Weights of a small GPT-style language model, trained from scratch on English Wikipedia.
Training: a variant of SOAP for these matrices, 350M tokens, 5338 steps.
Each number is 128 + 32 x the weight over its row's rms, rounded and kept within 0 to 255. Layers, rows and columns count from 0. The size above them is the row's rms in percent of the matrix's.

# layer 10 MLP down (transposed), 1536x384, rms 0.146, rows 338-346, columns 0-191
size [106 111  95  92 103 108 112 103  88]
[[165 111  77 128 141  93 111 155 166  92 104  93 125 119 147  89 154 164  87 165 194 118 161 160 122 134 117 170 152  71 128 177 123  93  89 122 183 165 145  98  83 121 166  94 126 127 120  95 116  99 106  22  77 171  74 140 140 108 145 188 132 180 156  73 112 176 108 175 130 120 145 112  39 106  46 158 208  70 130 121 134 114 148 131 180 111 125 153 166 134 103  94 217 104 177  92 140 149 208 127  52 113 133 131 201 142 146  70 116 146 115 164 132 146 133 106 149 156 123 123 103 100 158 124 142 100 131 166 135 159 126 170  67 148 149 122 155 105 182 153 165  87 147 147  87 197 153 122  76 165 148 154 123  82  63 124 170 113 187 126 118 159 131 136 147 101 126 157 141 123 113 138 133 182 134 146  80  88 113 141 161 164 114 146 121 107 154  99 103 163  95 121]
 [ 60 130  97 104 144 164 112 180 105 144  84 109  98 170 112 131 103 110 160 204 106 123 184 113 119  97  56 114 142 137  98  87 113 130  69 171  72  97  99 112 173 104 151 132 114 141 116  94  89  71 114 103 114 142 133  91 122  51 196 163  87 127 175 128 164 141 108 106  87 174 144 121 138 223  98 170 144 154 157  97 109 134 185 127 139 141 126 122  96 165 154 108 140  88 141  93 154 118 144 115 155 113 159 158 155 195 135 139  94 164 120 140 148 136 164  95 156 150 152 100 117 195  91 152 106 104 144 100 126 102 164 169 105 150  80 141 102 203  77 145 135 150 150 129 149  49  99 163 110 104  87  72 158 143 142 122 130 154 170 137 127 151  95 111 191  91 111 115  81 127 148 151 186 109 159 119 126 167 157 104  84 171  99 105 124 132 100  88 136 140 162 207]
 [115 146 150 100 190 110  85  55 119 162 110 153 102  85 113 140 123 137 141 129 155 137 123 170  93 127  98 170 102 120 157 106 110 155 113  82 128 157 126 108 147 135 109 127 181  95 116 125  72 156 152 109 114 170  96  94  80 104 139  62 174 114 135 129 116 167 135  92 144 124 158 107  93 149  76 125  95 138 108 172 159 154  96 223 110 175 110  87  85 103 126 142 100 181 127 174 144 103 191 165 110 147 107 111 116  71 159 115 151 126 132 134 173 118 157 130 132 117 172 142  76 189 161 143 177 115  95 142 198  92  89 117 170  95  80 173 118 215 173  74 139 101 133  97 129  78 168 146 123 127  87 123  96  82 119 165  59 126 145 134 144  68  91 132 169  77 178 134  71 106  80 109 178 173 170 111 165 154 142 118 155 107 144 165 123 119  83 118 130 116 137 167]
 [ 97 171 137  67 179  46 122 141 114 123  94 147 138 139 108  93  74 159 171 134 140 149 173 114  88 114 178 121  87 133 189 102  80 131  75 127  74 130  51  92 119 182  92 106  96 117 144 118  78 159 174 155  90 149 121 165 120 138 164 119 143  74  90 124 139  78 145 117 175 167 167 115  83  76 172 133 174 125 133 142 137 171 171 102 145  70 110  70 121 131 110 125  93  76 139  64 175 153 102  86 174 142 147 117 109 128  78 108 152 125 153 141 100 194 102 139 120 126 177 128 178 111 131 137 122 186 122 121  87 146 110 142 101 124 107 108  85 147 178 108 138 138 183 184 110 129 186 136 130 148 156 137 152 146 158 166  43 167 195 146  71 147 111 148 109 115 133 148 130  92  94 139 124 110 147 163 122  75 166 140 126 169 100 142 149 112 161 105 139 141 179 104]
 [180 106  95 147 204 144 178 138 180 107 114  74 164 153 119 105 127 129  81 119 156 112 163 141 161  81 137 165 138 144 168 136 115 113  97 115 126  66 165 134 157 174  85 166 183 129 175 106  98 144 122  80 171 175 144 136 147 124 163 111 162  97 116  72 131 171  90 121 142 162 123 102  90 173 118 103 120 100 176  71 138 150 125 115 116 129 150 130  98 138 160 146 164 136 145 124 132 130  86 131 124  94 150  85 151 137 119 131 127  59 132 136 133  57 151 129 109 115 128 123  95  94 147  99 101 167 132 108 160 107  81 146 139 109 119 112  77 108  94  98 113  94 115 144  98  84 111 117 137 121 163 139 139 118 132  90 121 127 170 117 162 134 108 109  98 119 146 157 162 205 154  79 220 133  61  86 141 101 105 130 117 144 106 157 201 147 117 112 118 147 121 125]
 [149 147  87  66 114 144 142  48  48 109 108 185 117 119 120 140 158 175 130  97 141 177 145 132 199  70 159 134 157  89 146 136 164 123 145 121 172 188 131 116 148  59 150 148  72 146 146 143  96 131 100 100 188 129 159 107 110 146 162 130 131 115 143 141 145 148 121 121  82 147 137 114 133  62  90 152  95 154 177  84 148  72  98 128  72 194 124 103 120 122  96 131 114 149 138 140 127 123 144 193 134 166 178 153 123 121 119 102 162 152 133 102 119 131 140 125 196  94  89 136  77 163 133 151 128 125 107 106 148 174 129  93 139 143  87 107 133 124 132 169 136 121 114 142 119 131 151 148  88 104 138 220 122  90  55 170 107 150 108 170  77  96  95  91 119 187  72 159  63 146 131 147 143  79 140 184  54 170  78 166 102  70 123 118 138 104 126 102  77 144 119 150]
 [ 57 148 148 159 109 121 132  64 143  96 107 135 121  89 120 114 162 120 111 163 159 112  67 119  97 187 138 173  59 147 121 134 164 168 131  98  98 118  57 146 148 120 129 104 154  89 125 144 161 157 123 138 120 117 203 115 172  33 105 147 162 163  95 122  95 193 111 113 141 140  85 134  65 149  88 110  78 140 144 134 130 152 123  87 179 152 141 128 141 126 137 155 147  77 179 118 126 155  99  62 183 122 111 171 109 161  94 108  84 155 127 170 124  68 149 154 115 150 129 129 126  88 145 151 132 152 125 110 124 124  94 135 143 118  60  93 132 107 127 157  97  99 123 162 136 116 123 106 142 109  85 150 162 175 129 160 145 133 159 133 134  83 149  91 125 106 115 140 133 124 106 174 141 129  86  96 120 122 142 102  65 170  89 175 125 134 163 125 140  81 148  46]
 [ 35 118 166 128 164 150 149  96 152  90 119  87 145 113 171 111 152 136 149 111 132 100 191 126 131 127 131  89 171 153 206 109  79 158  63 140 100 133  98 110 109 133 150 105 127  82 143 125 174  98 154 151 136 164 121  91 157 184 116 150  85 156  36 126 138  92 103 132 107 114 174 144 130 107 135 120 150 161 133 138 103 100 157 125 114 119 112 160 163 115 153  74 115 138 123 128 110 159 100 206 109 127  94 140 148 165 113 162  94  91 137 189 134 144 127  60 139  94 126 146 192 141 153 143 169 131 133  51 120 131  61 106  79  63 169 141 110 111 135 202 170 130 154 130 166  91 146 119 127 166 126  95 180  70 136 138 130 105 142 156  71 140 148  81 129  56 127 168 164 116 185  88 110 113 161 100 126 137 104 132 138 163 147  99 163 116 100 141 147 136 117 137]
 [173 156  98 131 168 127 101 147 141 144 102 141 112 125  94  93 163 152  46 100 119 122 107 135 132  98 140  94 155 115 153 128  99 150  98 196 131  90 157  94 142 135  96 114 129  84 100 150 124 191  79 106  92 130 146 124 165 172 149 133 146  89 100 118 181 104  92 144 106 130 148 129 166 106  90 137 162 207 129 168 181 132 100  77 158 128  87 155 155  95 109 174  78 189 177 127 133 169 139  87 175 125 107  48 126 106 116 121 139 135 138 128 130  97 113  95 127  79  94 149 124 171 186 140 163 121 178 144 106 174 127  93  99  97 125  98  82 106 129 127 126 171 113 136 123 141 138 161 119 112 139  94 166 136 130 119 113  84 131 120 116 141 135 121  97  90  99 178 125  61 127  85 137 164 146 121 161  99  79  91  63 189 123 111  82 132 112 161 115 139 168  93]]
# layer 10 MLP up, 1536x384, rms 0.146, rows 339-346, columns 0-191
size [102  95  90 100 111 110 102  82]
[[ 98 120 135 151  92 120 116 119 165 107  90  81 148 125 133 137 133 116 148 150 160 162 210 132 193 115 101 169 196  99 140 117 138  57  84 211  72 149 156 136 110 127 127 181 135 105 158 154 150 114 194 151  66 152 156 179  66 131 111 117  84  52 167 135 104 140 148 111 100 131 162 162 119 174 105 141 126 120 115 135 147 158 150 151  93  94 143 128 116 176 138 153 155 210 120 129 190 126  97 135  95 111 173 151 126 155 119 157 130  68 151 139 106  95 157 176 140 105 107  62  82 146 130  70 117 124  46 124  83 188 155 128 188 163  97 131 111 199 104 131 125 107 132 143 103 126  72  75 161  91 120 142 137 208 177 140 125 118 178 119 119 130 173 125 169 166 213 154  71 154 143 108 130 129 178 111 124 135  96  95 136 124  79 100  83 122  83 133  62 114 105 135]
 [125 127  85 133 154 143 174 150 160 181 112 117 122 129  71 126 133  87 111  97 140 128 160 130 158 119 167  78 200  84 112 166  91 123 145  72  93 132 127 107 144 104 151  71 175 124 119 142 127 134 148  94 181  94  82  93 154  65 138 137  79 159 148 158 144 136 148 135 160  96  82 122 125 153 127 114 122 173  95 136 124 134 116 119 140 139 129 136  73 157 107  80  86 123 156 168 153 165  98 149 100 146 194 110 166 154 152 100 108  88 177 188 144 120 120 164 101 154 123 128  89 152 192 155 118 117 127 174 155 176  73 112 128  85  99  87  89  85 156 112  99 159 127 110 139 103 143 103 138 102  97 156 106 149  60 135  99 139 159 140 106 133 143  89 122  43  92 128 105 190 145 115  96 121 144 120 124  88 141 146 214 167 127 126  83  84 131 151 128 174 108 162]
 [152 145 155  97  99 197 124 135 119  95 111 195 121 138 130  85 103  83 144 123 107 165 100 180 175 147 115 105 139  92 201  71 171 123  77 120 140 162 132 155 146 100 121  71 107 163  95 134 139 178  86  93 170 151 101  86  91  75 126 159 142 109 114 147 111 135 109  71 102 102 100  48 161 171 102  95 148  62  80 206 142  91 110 160 156 111  81 114 122 122 101 105 123 126  97  96 153 149  70 167 163 156 107 110 147 118 138 127 155 183 120 147 137 125 108 187 153  62  57  97  57 140 121 163  93 157 117  86  81 145 125 137 113 150 168 129 128 175 150 118  89 104 123 116 134 138 145 144 134 112 174  85 153 162 138  79  86 102 110 136 136 199 125 129  80 154  75 123  86 175 114 142 122 106 160 139 116 127 130  72  95  97 150 130  65 136 108  96 122  96 149 115]
 [160 172 104 150 127  76 183 186 126 134  91 153 167 163 159 128 115 165  58 101 173 134 165 187 120 169  81 120 127 113 113 103 109 112 153  82 135 164 184 146 144 122  98 107 112 126 149 112 143  81 161  96 164 137 170 100 112 192  86  83  96 127 113 153 124 176 106  95 124  65 212 101 118 148  96 161  71 118 172  88 134 127  82 161  88  73 127  96  52 141 125 136 115  95  91 106  93 105 154 147 120 103 171   1  85 127 130 194 155 102 105 148 138 148 144 125 115 168 132 115  94 119 163 157 152  96 110 134 159 112  70 114  54 118 149 138 124 133 166 130 118 165  54 168 119  89 195  83 158 143 117 139 170 130 110 132 129  78 110  76 141 143 128 163 150  58 147 141  77 135 132 127  82 134  95 121 140  48  96 167 114 111 105 122  96 130 150 125 107 168 122 118]
 [ 50 125 107 120 126 118 148  71 148 152 127  73  85 131 138 153 124 150 147 117 149  88 113 122 160 111 168 165 132 114 131 120 139 161 113 117 105 140 145  96 118 103 121  92 174 182 176 133 175  86 164 157 110 116 119 142 105 133 121 161  88 156 124 129 105  99 119 130 166 156 118 101 119  75  91 142 128 118 168 126 148 144 160  83  73 145 112 135 125  93 132 136 166 108 115 144  57 120 140 132 163  70 231  67 148  90 152 137 117  61 114 106 165 110 114 130 114 122 102 109 171 144 159 125  94 191 190 100 143 116 142 149 100 125 151 140 154 165 122 131 113 101 112 157 172 112 110 110 122 105 136  81 201 107 121 194 149 119 106 134 187 137 141 114 159 201 151 132  63 129  87 181 155 111 158 153  98 120 105 122  88 171 104 132  93  88 184 122 135 106 145 155]
 [ 87 100 123 135 174 157 149  95 117  91 187 122 114 127 133 181 102 143 164 131 145 147 144  71 107 143 135 143 109 133  86 110 131 117 115 154 138 114 112 107 163 140  86 131 164 101 108 155 152 146 127 116 147 148 163 211  96 117 124  75  98 170 207 142 225 123  95 123 164 122 144 117 140 150 102  88 136 182  79 103 122 123 159 167 154 117 147  92 148 165  41 141 140 116 133 145 113  89 133 135 119  86 128 242 110 147 104 120 125 168 165 109 152 144 143  77 164  84 160  92 106  64 143 229 121 188 136 134 148 179  82  99 119 119 131 170  97 124 143 107  84 175 114  95 157 141  80 137 125 109  63 158  83 118 156 124 117 145 122 130 116  84  91 107 165 148 164 109 171  82  70 161 111  92 117 143 128  67 168 102 119 110 135  21 104 113 137 138  68 137 143 120]
 [103 153 166  65 159 160 116 117 141 170 140 142 134 141  93  76  94 140 131 118 113 141 118 120 124 121 126  87 114 109  77 126 103 119  57 184 162 155  83 124 118 120 149  96 133 139 128  84 122  86 109 125 122 139 147  73 168 122 118 108 137 125 169 126 100 103 150  59 121  84 151 129 131 107 154  77 169 198  93  83 141 125 100 162 167 128 184 161 157 120 105 149 136 184 136 166 127 108  99 188 146 138 140 155 111 120 134 180 109 102  27  96 106 113 121 179 138 121 112  96 127  70 138  86 145 109 107 107 112 158 135 149 159 144 146 156 116 127  93  88 125 145 182 177  74 136 114 192 139 137  75 127 144 184 127  79 110 127 148 131 151 156 158 156 134 161 129  95 142  68  96 174  56  83 175 137  65 112 136 161 140 140 144 150  64 123 101  95 180  86  46 153]
 [169 119 175  89 140 146 147 146 134 125 142 226 112 144 112 107 102  74 106 150 128 121 129 142 107  82  93 146 133 105 144 139 111 117 109 201 124  85  77 120 103 198 104 133 155 167 109 110 158 139 145  71 134 158 130 132 148 153 142  99  68 127 154 135 149 123 127 110  98 154 144 124 108 110 133 162  97 125 137 180 171 177 176 147 108  81 121 143 171 160 114 156 124 109 150  87 111 101 159 139 155 191 166 125 138  79 144 111 102 169 122 143 146 140  87 159 188  72 140 118 125 144  78 215 104 117  79 115 115 201 141  98 127 122 124 118 100 104  79 186  97 160 148 137 132 145  80 155 114 171 160 132 141 176  33 119  99  83 146 126  96 169 177 155 139 123  85 146 171 101 142 110  94  79 136  79  99 127 154 123  82 182 144  96 129 132 144 122 141 111 143 149]]